python train.py --n_layer=23 --norm_eps=1e-05 --rope_base=1020.0 --qk_norm=true --init_std_up=0.0442 --beta1=0.95 --decay_shape="linear" --batch_tokens=[8192, 16384, 24576] --seq_len=512
Each number is 128 + 24 x the weight over its row's rms, rounded and kept within 0 to 255. Layers, rows and columns count from 0. Numbers have three digits each. The size before them is the row's rms in percent of the matrix's.

# layer 11 MLP up, 512x128, rms 0.161, rows 0-42, columns 0-63
071:097104140146129112112149146177142143174144136153117170073136102130137103111137106168096133140124170132147154102142136110119109093129110138109137152129129066119114101166154114140086124131137138
111:141138138121112129137106115117114138152120128140129126128131115149116137090106136134130102131114140161164118147173154120142145098132129162116154164136154173112101168128159143091119147093095117
110:109099138175100107181118113112127198116179117127117116107130166158080125116138100102098117124143161143108102162140079150121163117105152141138130112099136134108169152132132115158142129125076134
104:135118100161125103142134078147098137127114094143157125095137118143099134144119123103099095134102111173088117149183169183156150138143136139156124155149116112153130113148135137164136121119131136
093:129166139121112101082107144121108122126109088131166138157158134131105113155145104133117120162130163174106154114105149165133142121062142088103119120129081103131168136110145147203126113123135129
098:124105117134176165123135126129113141142154084126124152128102111117104115126151120122087134118112077134108162148142152162131119174094137132123176121081106171120111137157129125101143095115145141
079:132110125112115165112115121129156115117132102124172089116120133126094150142150082122131134159121116137093108147142085111140134148154126148134103135136185156085093160125119112170085128171116114
082:136156140145136113173134096124175098148130113036105101146129161149152144118143130148153140141139131122113114128124161163133141108112150109122147132114133070144097131100131137135080106141095084
108:131075122146125111117152148092161125105151112132103145136145114144149146128125145096095141122129162100145126105130137102148096151104106149132107091183119183099153114105115132117133077133169137
112:095101101141085108138113123178130128127139139131121125154085109095093159108100103149142103127116141141164137116170110140103119140116157139140154072123132101112098123134161144136129141148120073
082:118109128135101113177165148160163147129120147066138135099065130167128128150121106150150139130130114118118107161124109117157137139121103132125138167115149126129135119137095149121119074130150082
114:129106110152158153146140172140080145117110168089082124104111129085125142163154146118168128144110148169128120160127126128145090103114128141157121107135108140143169146138139090107141191143136084
104:129097134145132117120149125093075121166148136168142106117116127073138122152153109116171103140131126188143106174129152136108105125118168133134133098114092119143142146150118138101129165087132174
104:130145190137139140112148128136101132135095153126113135150106131129111108144107131138146109134120117127082131124139126129164111150123126101104167142099176121146146163131150130138122150115146110
115:131135164127133102120184086146134145140112110149114102115104119108118089119113116135114160152100149149125125155161147129161101134096088147103134105083134083145130147105132116128147125175137138
117:089109150144162122134144103116159150114117146114122110129115088175146123115125081128091103154117122135131115185121108099094086142119150128111147157085119095071116162115139150102127131151128089
075:089172118127132134118152160145130089129089088146114126166123121168151147115162122124105135117141090150139151105111137101113158112136105146124103130105148145104138135126137110141118143095143131
103:087102145108153132123155078178164118105106146161131127172115123129118088145162157142118149118113122151086113100145123124122090116128120112137095172138138167088118145138154148095069151142111091
105:130143124082113086181165113146145131149133126145094099104150118134136150137091136136156124160116139116120113085125131133110175108137122132130088089142133155097109104156167119095139120099134113
087:113142151133159154140088112141126125086143119094117099105105122148158144137125123112174163129152146139121119127160070131120114143120095154086124119145107154128077124141110145150150128115083156
085:135130121126128138117116154152153098123159107094118105138123143122091139074132187124110117095145124163098113159127118135125115102084119125102169129140117145130122133104103104157061169104087124
090:093106100162139131087112119159170132150105093168096134117101153151118105121141120121129135154150197142128107166129098125150114107143103161122127162106111142118124110106135113115105143116125163
101:152098180135123104157167159148099155114106087164097133120117164107094118148149120135153121092118108079095120130089152072152127114131146137128117144141102135112118182147121116116110116141111138
104:152145095136119125124151110083164109170137126109104128114132165112139168132162181097140124136114183159106126135188115165109150140110090136071089137124122124113118105134149111113133114091111118
108:118148151152122148141109128135102110099097149120108116129097132103111156135110120116149137083095093149119123121132122122100156153094144106143182140122165118101112106120113143162142132175134098
103:096143158136156131081144147108126155122149131128144167164099102113112143074147159135068082127117104143110091146122134156134124127145111145098104107134137156120145163103141100156147145120143113
100:135126161120146147129119132133119104126140128164108086099094156124113145121140109152155128117140115152122080145158113131165157095118101106118125177128106154091123111109096130103129126129113124
042:109149098090146145109092123131112142121140126160128092143153115144106109091145143138163102157150164112113160117104109102143113131139175090127193133135112172124129179082143057152110129126128153
104:108126133155138165126165128119135163128136122156107115149123160093184142131126145129134173133163137101118129118103113134142096113145124101129109106198107094138065144136131110141157121127125136
047:121148112133120170114125148128099095164118145113139096132140135115162144130133124114132149137140137118137168163105136119148131111102113124103159135154123115176136114093098104128097134160161157
096:144133172134101096088151098129135130161124104068149119147147117088121158134147132126143086149127109150078094118113139146135097131113162115135172113111140150127136123152142122123099193162119107
097:134153110152137163120153131158122095112146125126091115115104118103123082162157164064169148146128106135123121118145143125128109108110091108147186107114114123122097175129143126135101119138172142
111:127131102108108115109134109175091126152125116124132119126175164126152117107150144126154123073144124104164147060129132130142147115105138178129132125114123142137149105123126159158175127152116123
088:146122067152115138128119110096095133151108188134108135114107166105142088093080171182135128141116103171086146144109144131142147155112081144093159160115157148127100135151093130130121141124106125
101:137132127160164086108117127160152130118111145146174102194099142093165129156165120108139136126099121126117102091117084155096144136106123132107138134137136140146114097097095138182097126160131147
091:033112150163151136130130156110124118133130130110138136122149143101081091121155078161129135063137171145124103126095104134153116161109069139117143118074139126147095167138157095143117116116146121
095:130165119154141129130160093098134142140155118152163136174096117127154117152100138137123167154117172098135117118114091130104142151123156075111153152100159121129123145144172090085092136133138095
109:121132101110137122126175145046137130145123107109133161112154140102074169099129112136145122133121111125110135186160114131113128132129140092119161151141103129131117136151113128106125084115142166
100:158152104144117116137162146177112115175078076116108165154161134138139086121165136097110129155107121157087074115136153132144132153175107129112124098162105093075113125126117125114095172146115078
099:138151133121155146144162113133116142087136128112125143105122185099083148148088095143140145140148079109167093110085141151135121158131113134137100108130110122125121207111120146116131114134137123
108:088101095131126154136170068121145158095109100160109131146151106104167141147131125196141152171143156138148132139122164109133141148096097132144127092126099114144127123165104119110124134092109159
105:113116130179122106139138123112118175144139114101122127136129119173125166130121127145142120122103169157156125098116161144109139123119134111100130145133099114111116158153145116142131125151122084
109:086124075149092145160111143124145124135101174133170134134136113159128118090137168151108138127093096126097109128144131095130145126109116141098129149157155128153123083138093108109142173122143137